{"vocab_size": 1024, "activation": "tanh_gelu", "norm_eps": 1e-06, "positions": "learned+rope", "rope_fraction": 0.5, "attn_scale": 0.177, "tie_embeddings": true, "init": "trunc", "init_std_down": 0.0, "lr_mult_down": 3.0, "beta1": 0.93, "grad_clip": 0.5, "schedule": "cos", "seq_len": 512, "steps": 3844}
Each number is 128 + 32 x the weight over the matrix's rms, rounded and kept within 0 to 255. Layers, rows and columns count from 0. Numbers have three digits each.

# v: layer 6 attention value, 512x256, rms 0.0898, rows 449-479, columns 128-255
# o: layer 6 attention output (transposed), 512x256, rms 0.116, rows 449-479, columns 128-255
# q: layer 6 attention query, 512x256, rms 0.1, rows 480-501, columns 128-255
# k: layer 6 attention key, 512x256, rms 0.102, rows 480-500, columns 128-255
v449:163140103152087127109199140075170129128129096115123135158100181040108113152177129063126134122110139089131146142128109095060176106066154107109175182084107174084172144133093159100142090118105114113108134180145091166109114086108112109090154197149162168184095127172169084121177179083185117126193145093117031084178128113160088160121173108137140129085129133110112117123122073108118116073139
o449:068126129097118179169151069141153095110100154091128110103199101116144158161136108212078100111111177097157122085165112122164118135121123137189150132102138125149158096141147137070162134174134133073136157091126150162160196055114114190140133037191096138138142119171140191087088117138123144121175154192155159169142093156079136098120107130099133107111128142139171214069145123164084136145107
v450:170137131158149147124096181153161106175134135128079135098060148120170169176065142163068125075137171069104150049094192177123071128090092161158125117170098075142132163113123145122138096130096124130114169187191111146108122121093136108126129142130051068144140079082092112060149109140090087114107117128164157191127150111128127161106140163123160151153090160110132190208123101128115140135084
o450:173112095099205115186175102097145118037093163180060169132087141149179135109092091127087145134096112166161090167095105124122188146164088189168042161110086125115158131114144131171121127114187059118136127170151163103127123114136130170061115115229160150107120089169069121124111155133131084128127127153180129116112129129128116083131118134082161050103119111159147075174141129092092108155109
v451:159109133122076005127174133207116076109150126137130102123062128031105123102131107137146085093123086146153097098157087128077160132125181101124107097109135107107096080139105144093155146093106152154170116124169113089131110119097126135130176126112079173163120117146164142144142168159198112124169151072100184125138129120170112113142133124084091150060199164229135123136079137159155146190084
o451:119142187137129106094118103160074161179133168157121172130135147172083161154162097115095158159131176098095146137187134116153147096124158109138193229122158161126117140152176142129132099176110151115074129151130092184107147159165117136128118164098119155155078128152091068151154120106051106167177114082148118123113080115117113128070111179169167162131155102039150153112155131151146131112148
v452:170165127145093165129090090134215101147171164128191141121097083153175098110099116127167150140117166062138088179138127107107143080135117109108108139146101117172188131198135102089060111103143093121179112126099091148159145146189176162074095095111134126133133080124122156146154069084158096140090122143115076092109109157143124085117146129154183092178137133095135145152095088095137160178117
o452:100149143081109088145143149182117168075097111099068151092201147124102131102106161128083172175128126123146131123140128135118107167144148107131151114125125107200131115105145160104106161170102097082105109063120147103175154094096114138101176133116124108100134153183097094089126169172118156133096035154150208130158149121096124143180192090126076158106109153154114117156119095141104135048143
v453:155138093153138169110122159127152167137124140110126096116143166137111133122174123137180139091164102091116075092157144170149134139191103107119136154156082137197112092150144114115087156100154137128089174119131101149179112145094075140148131127124154063135119110145108080073172096153141158123084107133125124164157241152151098124075128171124166116099127141183188098092191161148108111131149
o453:102131118069108100092176140115122159163117108141134143093082082161123114118069144120184099143187069187107195122097090144174157117114160118148153150130131105113153149089142131149102098122109084108172119109082107111117079118158149135123132115193140155074127100118127079163115137156131110161124113164127147130106092116101072117128130133099126186140116091162148190115132081124180164170157
v454:100090138089156161071082130116106143098121148187063133170088146066113125065067122115119156146148101159089099195082111137137124222116165140096168099092102111075072126162184115102113033171148098122192125133159126172123111092142176118221190098085088075115074192138130034132141123129185115094127168136141184164130135120206181114083159106078111136106130160155139134141142162166078125105129
o454:184110097139172145147121144158114085129162106152175146099133192099135152151117102152076129137103071092144105094229121127108085036132168085184132145153070108113092167063172104104086121124171115081176124134138174139077169102128158129127114154152114115178167097135165172123174103137055127122143131075164167054097087137184149166164103102137163116146110084098152165173095126138148129119139
v455:175090163075146047123098168089097087102158056144152132124157174050115174096174190105109122187077115085147103118149095096111147112152147106174171197099124179142123109157162082148098116148112182106164073123137069119109164085154198205143129081115121158195093114157176125148114140160147106064192082139149107093154135133110125138136134097125080137124148110118101199134138144111107122124156
o455:118091123147056125149090064152110180133116136108128135092133106160108136114117103134133132142142140078126080138156132137191120057183120077134165074167165144129146145142140141124124125037161094128114123122154173130077112081099110120139090133102119180133070145107069102081160079155118118110157182131045101151147147163124131132102164158161201103150075121089153136114141003124148132145092
v456:127153116106129177099137129186149070068122105103098143137143033133148173126128138127072126152142067128135182136096128092087153185108149121184190118074103094091139082124135168149132096124076132133085179127106086136173114108153191148120135083143141066124147062154194118128139145079112188104133167082111074130129109111102031175182113190041118110128101129114174090150132085205153128151144
o456:133113142118138077150125096029141126141164100126109127176091180109125115170189116146191177103087182112153108143155123122108146148179117141128137152097122150156179117143163112098144161143210067083143062136154191140164084112136134164162141135170120105110158160099126111101120123127092175153122136167129149141156153162088111107128123195116168070154156096127100130152147180082135081071185
v457:164129149124095131148086119063142167128076112125076180120170112163079105162112107140079144155115156109128169132182122117138173173082082165091156165102084168150121132096145136129168118161114142083122120070115134135175097113090068117092165160099108122140085157133066144138150160125121104140104093203183128147122137085087123095105206123110091178130142069186107096157098122082099096102153
o457:097085140155147125107121165154114091113088206166173080129111094070082153126068104157121145080142122115088070140097111133098148103136134089159092093148158112121132108109150152116141085112162121101140114172179150174152151111172172158163162102199147186077075080145120167142135099118146186121129144095145176081121151189111138147184124110134164136122124133127147126149185153097079177185107
v458:172115135115136135127145095127147143078109183102138132241196063146123149110137138152174136141111173166172117145144123126113108091163144188148134110089061140149108130147125073128162130125083137139133196191099107145139092151122107083141162122093136139169159097116059163082155152113113121136107148168106086184123111072185127096110135132125136104214169143096115172114139076093103116145144
o458:094132203098185090110121090078120144183132119061076113102061115105113087071121128135106097172209097184076118073105092111126194153122131095132099158147180102164198132133197156114115144169135087144145201069141170082132162143118094148125130159224101104129099111067120138123125070139137115132093071111185149105198154188100131193091115140145128163116111158147166118168150117198172095129110
v459:070086129124150186130105160151129123138135138102182146156134173176148122127164129107077107120087100154117095119124109151167083158092122185099122099080111137144133161101104117084092138158141162102056101144122115094106123123125098107110150096200149110134160163119123180121197112108060171184136160146102137119096123152099133078135043119111175062142129085128114154117082173096127142136122
o459:130158069144133136138058076119151133158096124134124142140143112114131140149097109095174155130090105104141098128164079121101146113168060093150081154163151121061084101154132206146164185137139135169137141126160115093156131168058110137129119087137157097072161079166126116157075166082148113200158153139172065085136084139126076124160173124136120124101171115074138121125102131133142158100152
v460:092200105117142108148115120126097128110145131142066113140129144119136120147049084124090136139165088079113097107175117152124088158128138116124112162104103117103094092099095145103121130157042103131153097107172136085128112142208112142097119124122097091136121122137148091164130084104139078153113124123117161132112108103131100144105140139102101147131118150175135175111176147167140164156144
o460:071098100174145118074123170124158125135071125161127094156132096198143155099118137172102135128108138124120106099149118136111125135059159159090100134069096157138129165130170165100100144133138142122076137120187157136084105159131127106112106168137135128156100145129120191171172096119159143087157169137085170172157129108106128145183106162158161082127168111155188111127126126141124139141112
v461:096157132141131128122181080161129138108061132075096079081179109087093156133116167149150128161136129103092169199071115095126048136156135111090107147158149110100100154131118130138090076117169114191119123150130141063155192152136177112137107079119120079094115129085124072149086115125103109073099121187119071115151093161076138137174122088143170159176209113149190163163142059147117138185096
o461:184070109126163113164122155102184157120206112166112133163099111141137089163149078132081132115152052168139062139128131109121132179136145141126085149139111096124161139173159129164093133163139073136102170184176150104128046111151034125117141170092117120132126118082170162101113099191173177133107131142097151149141116118114131122185109149120107121140092181113038070170103134162154180090135
v462:185204081200100187072156117129114158075133126129148154089109120108099091130158163125132130144172148082126074132152119104139169105179090153132101126172112130185182052109079138146148104106136090068171151191159163116121150171132075128098128187076156156149119131118041144086156129060060144091142126165084156115114122091124108139154167134112089099171091154109184103102203156093124168116181
o462:128138136112140079145199200110132184127132124106078149109128074111104107152112126192129134126103161170087159147132125089108126113086134118089053116064068081054145145097078097153156158175171108204096062084064173081112155162168101177079144122199133105136143094171143077164112129147181124102115095184120120080185170140114101144116119139086099181128118132132080193158095166149188142103115
v463:116088194170095101156158175111125169124172101162140111084042137157070184151135122099139129166135116126129145078080127157166137103105078142111107139118146214127162080171179156166085099127119175200140084101152134131112131141113093212141100086155115125125107117136103136124145201156070181142104131133117116060137131112164076110122102169150094102131134098098136119158142101164114134091101
o463:122125106173131194156108048137067112128080110113086160087150175115081120120132202119137174121082151138156143166084168120160102070124149130112133110154141174084077096145136095171157118123153114101136184129174095097131107076112143178128187113130139215147110105160147115142139098107134141076088116094058124139145147152149179094168119146096137153128106083140120123087115143116157119152135
v464:089142101128123154153042150119123068184179128136108116080137072148130162131115139208110110108183115197112137154171069145107128097129111082167179170154131133138145062097121129101113125159157169141138137090167081135133072110135128123121062088190146073119153151103127152147108108171204153182121145147149160154153096160134134199106095118088135161077119184183073149136154132053135114168129
o464:115109125134122165154148138112070091051140109202149156140124187173117134108102136112154137119136119074180075100112174132118171145202112130127085096109200105080084098143080110116096102101141144146126051150084103105157174053153150097111164172083139150153109134147155179152178117115111105050148158157116124165113093119154147094101145181125148138176177072142145065124094156176079106103130
v465:149107137150144154184129146206093151075142123099137053133093162131182160151103105115126170083100093082132119118157117158106041186158075141125163150124096120161109099136102117108097128117105110110112110121142164090126134109108098160119114133137108151151141142108133099139115138104109145106122133113096168162160163128097132153186156181109172122110158124118129153175048177211174160139131
o465:143137139088117105116095121121107132152157138185117156114139058145158124184119103106109152095147132128176138134094126081146089133099156132170094160114119150082126078090076163107140127163153162182164140167156127112166060160110131073168135134181124115081142126153142135166142145109130064159091087173170102161115074123080147053148104101148095117159140162151155177092165111081070134134106
v466:073132145180136090116077078083184120134120113141126133085122108192072073066132130191153130172191173112203104163192082149088127140142185120047154151165117124125144118124096067151080127220172099062113145109050174119108110144132189141167116109079165157118199110174067098144155126158141105175092134160123127153157070177137026190136131095127093153132186141107140104108081166117101101153139
o466:118164072135063151155136130164129133168082159105140106178067116094098133179148169163112141132090058097102128127092132140102133124115124149208130138162149098188142061110094110045112148075149142166080113139089082097151107149129091108102153159154129181165069145119151131142084158158130087108164065146115146144108116090174174152128111160169074171102094123167112092161153127135151168120094
v467:117184183146147145133105170134107110102075125163138150165135124135090063128088134133083146202170185095098119199108066128150144091173052111176177111141181166112183128134121160143089116086086189120151069151142071185118187174106106116109117155155161169134133141190087139131188155151116113111096145076150079108112173089142082140077154106117126160166131095133106143110147149130142153204119
o467:113120134165160149119175136159155078208080150131133119080156176180147153135137102134154168102106098135150140107120166121124193090177179162121062114048121133134136115084164089129150092086103055128153121141136160070106123096124125072146176164129178115173111106179093076120113065152095178130117130178055121102166153095133134093141114116115110166134051151141146089191073084065134101082071
v468:193128164145112097133153138151103164070121158150145117154163063099139130160117130125088153115124133120162118087134120099129141087106143138079142163130155063099155165197110144096114152103128063187143148164138096139095160090156129095139116088167106103174174102096147137056104115064088112092215071111158089133086118128132219157166118166127211198154150131111089172099160136140098155168154
o468:157104200132183111088063075141090098070127135139161130099097144135122151138106129185133122110130135110150104101172089148122112109082112146135092155109143122155104059137144099153102125145188133097143194151143158090203142100103087134156135073161104131128132170123089129157144123165163134109109136205165115135153145140146097144092143188132162062144076112107117142189098090177149074138084
v469:079141117132098174145189151070111139121138183111071153104098152162156182110088075104073156088161155075096105069064126144116058141190094119116179156125117105150155151126080131119121176146118151133174057066228145106110155168099151063199072142064107096093158085097112095086159184123153127153125163137111215111079168121107136162159144087160145113184128166137192139118125133170157111143127
o469:136091098150230095159112136173164099089085107136114087187179154088153144134113113123108113113063123113130155166142065085106178076110118126090133156120069127075137108150237152150124095126117080115089130102100130099161141161134074121102193101197113115156108143124126083141104138090130152099171098077147066095133100174118054143151176111131131128083079144198144124156142110081135196155150
v470:093122214136102095153148168131141083063099138135131118102199112188081152076146123023073124137082167079080129127155078086135105146115153166129100161125158159148187134117106119112077165081106113095101183099097140137169120102039120162105125097071131125122111137089084112103084103114141118140171103116076122122111136127121134133152104126162183159121085153166131126086141166148160090113135
o470:126148116158158127095095161122102097187137161090163131106100130034147127113145121131171108119113162111154134139100120166146178092123129115174193076124166154110130141133130194138140082128151156154139122138124105153110149120144098163087081110157155217115119173093151131118120114199156119159094160139132141154156060125084155151097117147168077118170076161155131146174158146114119147095160
v471:099133126150164098099125071053140131139149138143127170175098051072152112141092148135112109137145130119170064107107132121138079094164137105075177076118109163161068155150114174147162129115060147149127118130128110159052095145152169174147122131184166135137100179142106170133060098149136176118088141076137105139155163141086154199143099139098168122112222116130123191120101129071096228131086
o471:168154126142087150117101129212113074145141141115111135148125172133104073151183102105167112179132144162120146151183197105108147096153106146097145160125146134136119173093131119069070192078161139143106184132112086132151140101122042152119121138113090106112142036100119107104143184119086151116150143119148148160171179135136114103088115120168116155124045099145165146118067121172136136115141
v472:149094131124157090143050122068131192195111097185094174103133112120182104162074144147112146190136082152156102145086088081086163200130190129147119141096133114155127130178124088124142155172087129128194103174141149158153148107152170186141102110192059067178109146164163163195099114108208185175174131053086112159140171148129147141138102139107153114024185149119089182151136094135097187168112
o472:135175131062066117197116076123111127102124138167095080134099201161104104183169092153172139114100159082130104088149215136154133062136067055153188088090112102079137159124123169084106128059127105121141145146133116143106143155122143101119091056154095152093151166110132114057152190116064121037074130142129172181136160137131059136108171107113155086142160093057192117132133086112136139155147
v473:118076124176126137185114118141167171158110058108125131127092140125119131099104170123128128109159105149111129166114091150132102138089158167141144105160127244175100080097137078105138146125096180190114143132102125108111152170157120100148036185127120063140208124092126130103146157119199100123099155136099182120115083100117115115065131069134139120207107133082151109156128177159158135173120
o473:109169163082134094151128153109133109120152169143164155131154112085160120121085115175161109119129107155111111140069100053144124129082082080176144123152114131114170150125065132159075141143078102154059146110116177080112080126072121144146096096087173136125139150165079143136133090138093144140150100117152124157147124107115144190080139171103105164141134118143147123147107097083165183155137
v474:114109143114119182094159096148099196101132110152101102120148134179100136159154103158116135095059188136104120127133073077134145094169136095114144173136134146117143157114078114089153122159146140089160158093079125100106076167170186168127102066140112067099115125113161077144167157159135109081153119155142172138098208132072132122127183126069143068097100173149143145090110116155148157216140
o474:113197114127145032148105088121160045135163137121176084169131081109114128127131177119141181107133153084183148141149132089124157170087108119144133074150092056113096120125135117133081159096122142108202094129137092091073150185086125109167179156152134144131077146109175073071099158104142167087123114100122136158125076134102097154146092139128093158110160122147164099132160118162077084090096
v475:074128148087111094187136150113142140148154165168185048154116138128110136161129151148144191135170100133136038094094080088112121140108137131083080133144117166115153077114128126074140142139099184129208143160146175126126118126123153100137170140132156179126093153092042139129088086108168210126126110122135104138149084140118112120092160144120097126063154057105162180140094131132123143120124
o475:199142158177100158122093135075124144090092183146122173122186116123160145112091149088132155119115151121111189106169152100095130143169086115184107153133160131087105169155118159130097103127082162165072101146110102164132142150179112115083052089094129172093137082097184090228142171148101108116087150147180171186125118122146123095144118117109086141187157174108157131089110118139138136098138
v476:154074123116143184096178116106164130066135162106128182136106114171117148209155089103164101129148124165128066206159126135082174168101089144112145174150115146173110101094090162099172149004054121141128138130172111148094139115132128138123076173165111173111140123124060144102164136049071128118091114095126143130097152070100115164095124145214104130094123125125105151125113187100176130136149
o476:087116150155156136126106158176075107090154094107113082118064163108104115075075120105125082112152147143172164092060088116164076121123093126149104152110165146084094130136188073163140148210165130125108096121119150095161101190120175135136147129127102134108101082175161164193108110143110124168132123164104078110143178129074090176120156106082071176180125107125122123146135131139153127099136
v477:098134163059136147153167121159125105140112108166140112084110156133144148151115185154123111107157140158112069074179108116128087118129064160150106124134096226114134086105139159134194160076079191115118163146172097123152127160092114094120159152109102097121135117175101156112122116130125120150088025140123127107088127181097080067118125108155150119087180119121151140201107108098132137147161
o477:201073212168118169122115188083114139165148121101123135188125133172125132108082095085168119097114190158086101132093111143165141109143141120129131114114152086149082130109127157149127117102047124130143100130128080110130116133113176160099158088159197144079053091152140121125156172171129183156158116101148160119120142068067092146190148199098153172095143129152179149105137138117140145074095
v478:164147132109112120141155127143082131147110096160155100159122162080181176108119118133083089108152133155113095144136095163112131155171110104189128119126168139147148072098118180092081090143164092119138165182130146171101116176117089131127110101134128089137106127116134117152122130123123140157159155131123156114164153126122101183176071122149070159122081154126162149147136170076145134089066
o478:119106076178184141109082106138099133110118089111176145128125074134078124221139129113155153224111117117088107159137126085156098084127145107124126133108087118096140176189149110185173166090117130136195077100107076092111137033174138199097076173112107142098176118122164140132148165164103158097178117155078100111149146119145136169134129169103167139111120155152152159154140147122130095121137
v479:206130131126124128175137133137155075078172110091107104090134177175113195116159057104112169098132178052164067111139145172096109148156106141078155109029076147106172171118117168132136134133153120061125165101128138153092077168085094127104111126120116154144166156131109171129184196100053092119129117173140151158113137094141127109196128159130157114149121178128125113108119136135121058112175
o479:173083075093147120120097092097123163142103169109111077164117075111137154136147135144140134173158093130127229094086121127126136134050123176137111144174147120101052106109139133156119160093106114149094105118148100113181080148118136173130124153215143124120085150178232195076051061142181097162091140124105079106147157155076166167080112080100127109094161110166108163115168138087089153138094
q480:120105137113132117109135107132106145121145104172158153125153121107140063129166131140127140153122126115110126148121134112137123141138152141130150164099155097155135130125130108093119153123130113102126151139160118089141091140174152137104115104097153091128143164132111149102146141114112154082142163138128123113134128130127144095136093139131079129117122136140133119109114163124133140117103
k480:147130129121129110147112142141109177129143126148144130135134139148138142129133156133151083104165105120109158108134134101093147143140103117137089097143136118148144122144129161131145136099116150159109110144115122126149147138145114125113112152161109142113112111127159137144120120138120119133124106106135155126115156142114124152098101106119092148156134115111134119175141126118123146141122
q481:152153120112118099143107106125121097118141133112131142141143177113153147112119152118113135160142111152098132148137122165136115089167145125111110136132115156183096109116185164109123155124144147173108117119106135102123122136130108103096096160109151130138096098115147101112123091150113136130106088131123101130145166129135148137137098123116096113137111119133161110128161117103116148136129
k481:089176117143092142128138088097137120128113154152139132094084128146110185153098138125143153120134111172122115119134148131148152111136105117107143137131136116103115127102080163099138151158085134118134122138111153117143124116141131100122151128128155084142121110130108154118081137137110134144134152128127091143108138121149126157144137157128123156129136121163108146132147121131111135119066
q482:107122154154150142157151113124155127161200098113131124099145111132126104114158108117096152157149141099121128100068158145148135160122143118089096127119142160116111097145149168138121121119092110142127097078105112152088099113138141107134142091156121095148092113168119139113100159108115152146115130139111118125126129144184106160143099138116138152107132129169089107144132102157109131122159
k482:115126140137166111133110155137151154125123117145130106090089144162153120143128147112109142147127134152152116099160096112123103148140116126144136104146124155158118125143157110116127135133111127113115108120145125138160146126154171082112179137145142145119127155090167161088141135165111091134139127123077102120148096149142176137136115144146142154125139140101145132137140116113114088111148
q483:150136132119159148107160131065109069165095188142151126087153082138136131112148134172142123097153153163136157139138135160105123127103124185155101151080100109153132164106114173130156077135138131132086166164123134131126117102117080122143107073128117135129138186138103105144137121115099126120135154114128161089133130112142138152119152118125093138105134082133126140092124113117099101115138
k483:133145114138135112131172110086110097125149123136140140144117109130121150120074140148111149093122104127091129112111106135123130135154106142136109117115108075135117176137169134145149111112145115130107159163100132151116165081125144164145158176128139167115143112123161147136133129103154147107062138116140122143129138179099141140123109142099139124132085141138125139151146086153150090145139
q484:104080109169095132146084126134114078111108122152072089119133113176078115152123144163080147077131102125131112110107096135159106118133139085129127087122149134186123123151135146118111115112139138136222113109114129143120117125147110139108123116096140122166069105161091146133128154105131149102181093113146135119133177091161152135159127104103089131142205164150137094144087138138118148137150
k484:123129128130148108092129114129126133189153099142119201134113058115141095104104087120107129097118119123131115135138147140150140130082113179099102114125129095115106155127099110130091098100127113096116130137107120129145113155073114132092140135143124159143114108139106153125170126131123123123158163123121121150152110110160159157161129086130149129172170114120119170158163134118089104119097
q485:115120163135113104151090127165099120114156141104126122138131104138108093100122178130111140132104109137105121142126086118138104156140117117126174124146110157116103141169126093098149146138136191123135118117138144096100121171094109145133122125101098162104120119136103129177127134134123117151134097115129121135129173112097098170085139114158175066068129108146111145150148082126122137082145
k485:145157125153115127114105124129081165203094106117112117134094113114141208163154180148138112116143149154166152149117163086119147141125154165136138113124102120146101141094115164100105144164125143132130160120134136144156092110144133105097136091122145176125105146170135115125113139132114121139130110122080131114083102096138112136101098136144113047149096145186125146105148084154147131122111
q486:122111159098122081113161137104160072129154132141107110142200086115109141163097128124122177154160127084126136060135117079133120118130074145135090078098120131127112131136150095116135095114151102102129170121108153084108183098137147136135167120169102143112093129131151109146135123096108124112135142091088123196137152150131118096103047132155128095141142132148139152147103149142130129112130
k486:081123158140099166159089144141083091062068153116158108128119143100152155132078130181101090151152091093209117112184103120107169176096125128133147136095097130121082172111124108131148122121137173120126164095160075191135087115118117139159171135104124117100117086154150092107117136134104138138140181129121130131118105127088133165168189139135099107138123105114111131115097101168101140112090
q487:168136161151117126152073162050131103089119134146128147108169099167178155161138070120102112135188152153107098128111117131184154143074091121113152063116143136123091126117158127088119130180159174141133126054109083158136135137120107039113109110158169146174144069181136177102127082080115116120094178155105158132124097166122155139127100106084137136155153192120082148143173153097133124112136
k487:141132147092134162155111162134149096104168121112085115162111146112137154175133160119124119145148129146162087140154091133148096118099136119152069188067159072108141156117098127123096124140076156120146140115132150130079132118162114113087118152119063113054118150120152120103174134120151138094103093205133127143094173133082108158115126129128099102155111120156159128132129128131083129106145
q488:150161152092114125146106112118147094135130136113103096101085111113126138142094139130146079131077177124095156098140117104120145109122053168139112107125172164089100166124100120116111145131150122066086148126112133105125156115099149175107199090166097073142167093123152128158128120129130103095158098109065112162141115155157152138143120102135167153115105112152149145153118135130162123100115
k488:148145142174089149166088145142048114125110149126063133128103105165159184127143193106082100131169175149140134094127108146079164111144091143109154092115126175095124111153107136137159194159160148127115085117119134172159146171129188098073176089155143155133135135168112126066151170090120096133096132158091143102112096117161162138148210147140148133148149139097189090115135072095164149124126
q489:123140145116154095091133118097103102056121096127137093071094169070149164117087135128129133089121140133154147099128137125175111088141106091133162122094178129108081133118196109114134174139130152133126113163117113156130159143154122150129109091156176121080120091097105113097145135139151093122085138172064112110079109177098096120158096144143107140140110168139144158128145161139158152069091
k489:112123152154075154116137173082127103139121134112125159136127118186146145133146089138117173085211143064125098075120138171122117085213161067162140140149137122112155091117147130168105118075107156161139101167124165150114108174116157111085143137121130086117124116109124142081179169114107140164092162100135159157156126119112094104092095146126103170113089137158109160158108102122088193097128
q490:123052143199083177160165120062070116103134138134107137137083132161127122144120149181204101140120099093123111056167162118140213054181151103155050187116069119111113119146156137121134059113129082111082208221109152174164170145136141101165139108150104213109137182092147133156115166137160176137183098085120080109085133095157133109079167129118164127058103171117105168171095080130122125105110
k490:103069139183098175162113209122069115126047142127139131122080142080153119162115190139110102137137110141131108130178091189125134157106203051158127100114175152133098162103128164128146160152108172128151169146188062064124078125117171116139185159077105157078139132122076119113113102089078127204152131135139100123155115085164153089095107124145122078146105088095093106088139147175118153159109
q491:119174126128193090126136116071150068132098176157131078082137159133131155080043090097131103140129112131093159087090126157067148140092102154088109124116123166111076136089168166144107162112136127120107138143166096102179161107138139165161123124102128099097126129134098109143112088130142099113149157162097127096074143137053110120186100079170173132107122138127127103140124204119135069127155
k491:149082154182130170118123143140102104127161115117094163179156133110161150135141132143155164091161118073175116140102132106133100039131190075129133133116145104133135134156094145163100113105080093108090131184113147235096098129173140080137113124155127182088071101125097087121159138166150143147093148126081080158087140133138151135183176154072130190138094159110155157183147076132205127093129
q492:127120091098113066167125096159187142105149081127097091116083111155070176130033188127093110163058092179155104101167182164113139206161139144166099182110089184122186134109139054147148178180091072147122197155151149189149092127080127127123161143139129104241122146065124095085094109107155149209199043133103182062089105107152126129120135131162189119104097108138180026103110162090117077176132
k492:090097065136144127137131133193154173118101158115048138066156068104146102061053150077129103116094157136154133101130206089081134083152112119078112120163095115145113086114088151145102137111187088160156113076020143086140131125059155129157188165122120202114093128129099155138164155080142128153141115129125144138160114219119115159170162114201079086123121097124110099133128194112096139149161
q493:097095161115119076119105038118103135103163104095144133087098101177134131096093195118174121106088136157098127176131184084159120140118086119141103192143113121088126080107177092145122111100172154130122192145139097174116163129088117135131132117145160111085118140120094128141100150118158139164208140186138137136092100071166146172132139145136144135146072079135134126113084121139068137092124
k493:152123108169143179126140142102134180127102134162107159126092173094119127114135127109134149059121165083116129105140095132142121112187198088124114121178116153117118157146161154145166106120157104172101091195103159134097135100160129114130103166094107140117074171094145143155126104141116170173083144155144099162125127125120121113173102137141139166124083149091100133071181089133181155171087
q494:186085163196100127204103138124149140080114128087132167116113142081162123168124105104126155126089063140117075137144102134053138103169071109099124115100179166165105153140169170189085154059137167123105175156184090186133130132130140133167099155106097126107079101127197080162086070104135101189133159113112108134162042111158142087198126060138143156115114128174156115165118169123149115109110
k494:096089107164123134106137159164083088101178119086109103139172115162177121146089148127170122088094153128117160101139209085069088100191211124113182080097103100087151120101142101158166106164122140137183129093103105081135189096093087085067139105155145163125066102132087137134174128100134139084159115177166138145133081130130093086113071142101113115133225092115105162157143117075089156162193
q495:124192156164157107098095160099122084135134106123155138160105105185122204183121170130115104106128107136096121133102173123156102149093096185181190104092112063124129146114187078094120117176083162122094120148131184159079145126092097108107193133174121066173147063113141138113136141128162166119124119106137149166090157112112133096113110151146144142134154104143134102126149110092072017171157
k495:116169116121142131181101093138156137084112152132161153041102090176154047117062120064127071096139141169129157120213134105103184168128100121092136160174113138125107125090086163079137159144164125106170151164124047083119143149123173112116187120128121143136120148108142138169120107124071136148104124134112124172175174150150072146135188067170122099143153084106163083142115155100142103192155
q496:144146163189123144144111126105117134122129113137104089083132130154141158179107158115107082167113162128123172144176121109106140109184044132098104091159166184120100107138098083077089161154112152054188199217064115156117128163130166121122171114150200096059154101076124086132111154142154097082140132128117118177110108098174135173144102058139160132156121110162140106134109097116109100119139
k496:116102111128123139107109161151174085134114072175113165135112119157114124112089133116141081073172147123170186126165106162170092148163131143108133086111123137119104113103122095145149185143108129164161082153143124121164149162112148112134157125119149118112163171140145151129164129104110104123124155149164092118121131108118149180105121190146074161094119114133106106104149129139059087178124
q497:071132086137107100104109112094123110142192097091104185085122124137114073035100179119123169112108191155046156148107138118137115084142114115158139140095136101121136079114138144115112141151134125127111144103124108106151128168096099148100150122125138113108138096168063201165123133148165145118112137087145133103082070119093107151119142102131094168123141208120122108092132116127130117118134
k497:148178155120132063128176133088138178152150075114149157123100090147192078147109136142154096109152053203150119155106102114120124156085123094134120134153103132110162120144082088090059134126140105114132180134139087081086070145093089117125133095087092120159125114157192104166144136175098138111125098121152178177198152194140187109128114135142156107196106128106140150152090126177143117139152
q498:160082119157143136174160075146069142095099140104118080106126105157080158108046144110133095198096095166122125087147143169113127125052169119128088232080080138106129148137125102163101173152117096137154128151122196078127143128099099102156150120087129115103135146134155118145139088071116156148147125120203116143135125195091126131110149127140191087117108159102039121171134111138113075147100
k498:062101104139157090163166159154125132146101146154140112109170084123117125103131145112137141199115190157111060119124171115112100098073126096151140130166075190179115177115068115144096143082197141170114090114139134066150095121077154159143108151060095168074084138154146118158132069152081137187167170112130088123123100162145143115179112104123102108139114129086128099119146143170128154102115
q499:148156122174138110189173155084122144179122128140079116115120133124158160092137130112092148130125149082110081150161127152123165095177141124106100183081134128158108145157142175108094082111075091076101107115153107120116145129126119129205109155130084147090156166106146116133121125096173191064150086085153093124096155114085150109138146144137154071103160157124145134149191123078164090159186
k499:131082105162066104147176139128135044057088144110169144117150110157175137145098145122121164082182117160169159121162133117127124092101099109200188091139154111164085130117148109136130137110149097149101142110137097129165112128070136091140172148148183125132088078126117150138084117160110116087146101077080091165114122126134131057140108157126107138123120136109123160193138150123169136128094
q500:154118164106081107125120069164104095145159157177144135121121138143179104114094089142231114129165131123097097110093127121098128123072101127107136104126145165103105086105134106144110158101147136140150153172164143161171141156139089117132149105101132147114160158134101116140118114160178136175183147173127112086077090103142120166111140090141113158116103125163198154137128147148119136121075
k500:089144135183166159137083161133070127166161113140159092153133116110119140191150116160140128120167037161149091098082105107141083101110169120155121140074116099146241120106133118150099119197072126101101151113129112184116045168177119120138122126080153094110106102113133089128113154102148190145146173151088136191112139112130128145118168151104118180136130152112108172142110092119175107091120
q501:148135172077083174143152176120136153129087090099110110132046158109195114106156100125110176145102127101106131118136155153085136146160133163122110162157082130140090127189124143053079106064155123108175177134118091152090192167129127051127139124160142098124143196104160135142105155115102100132134121146140123070147103101154151145132102152191105122177157140082167086027108119137187119133180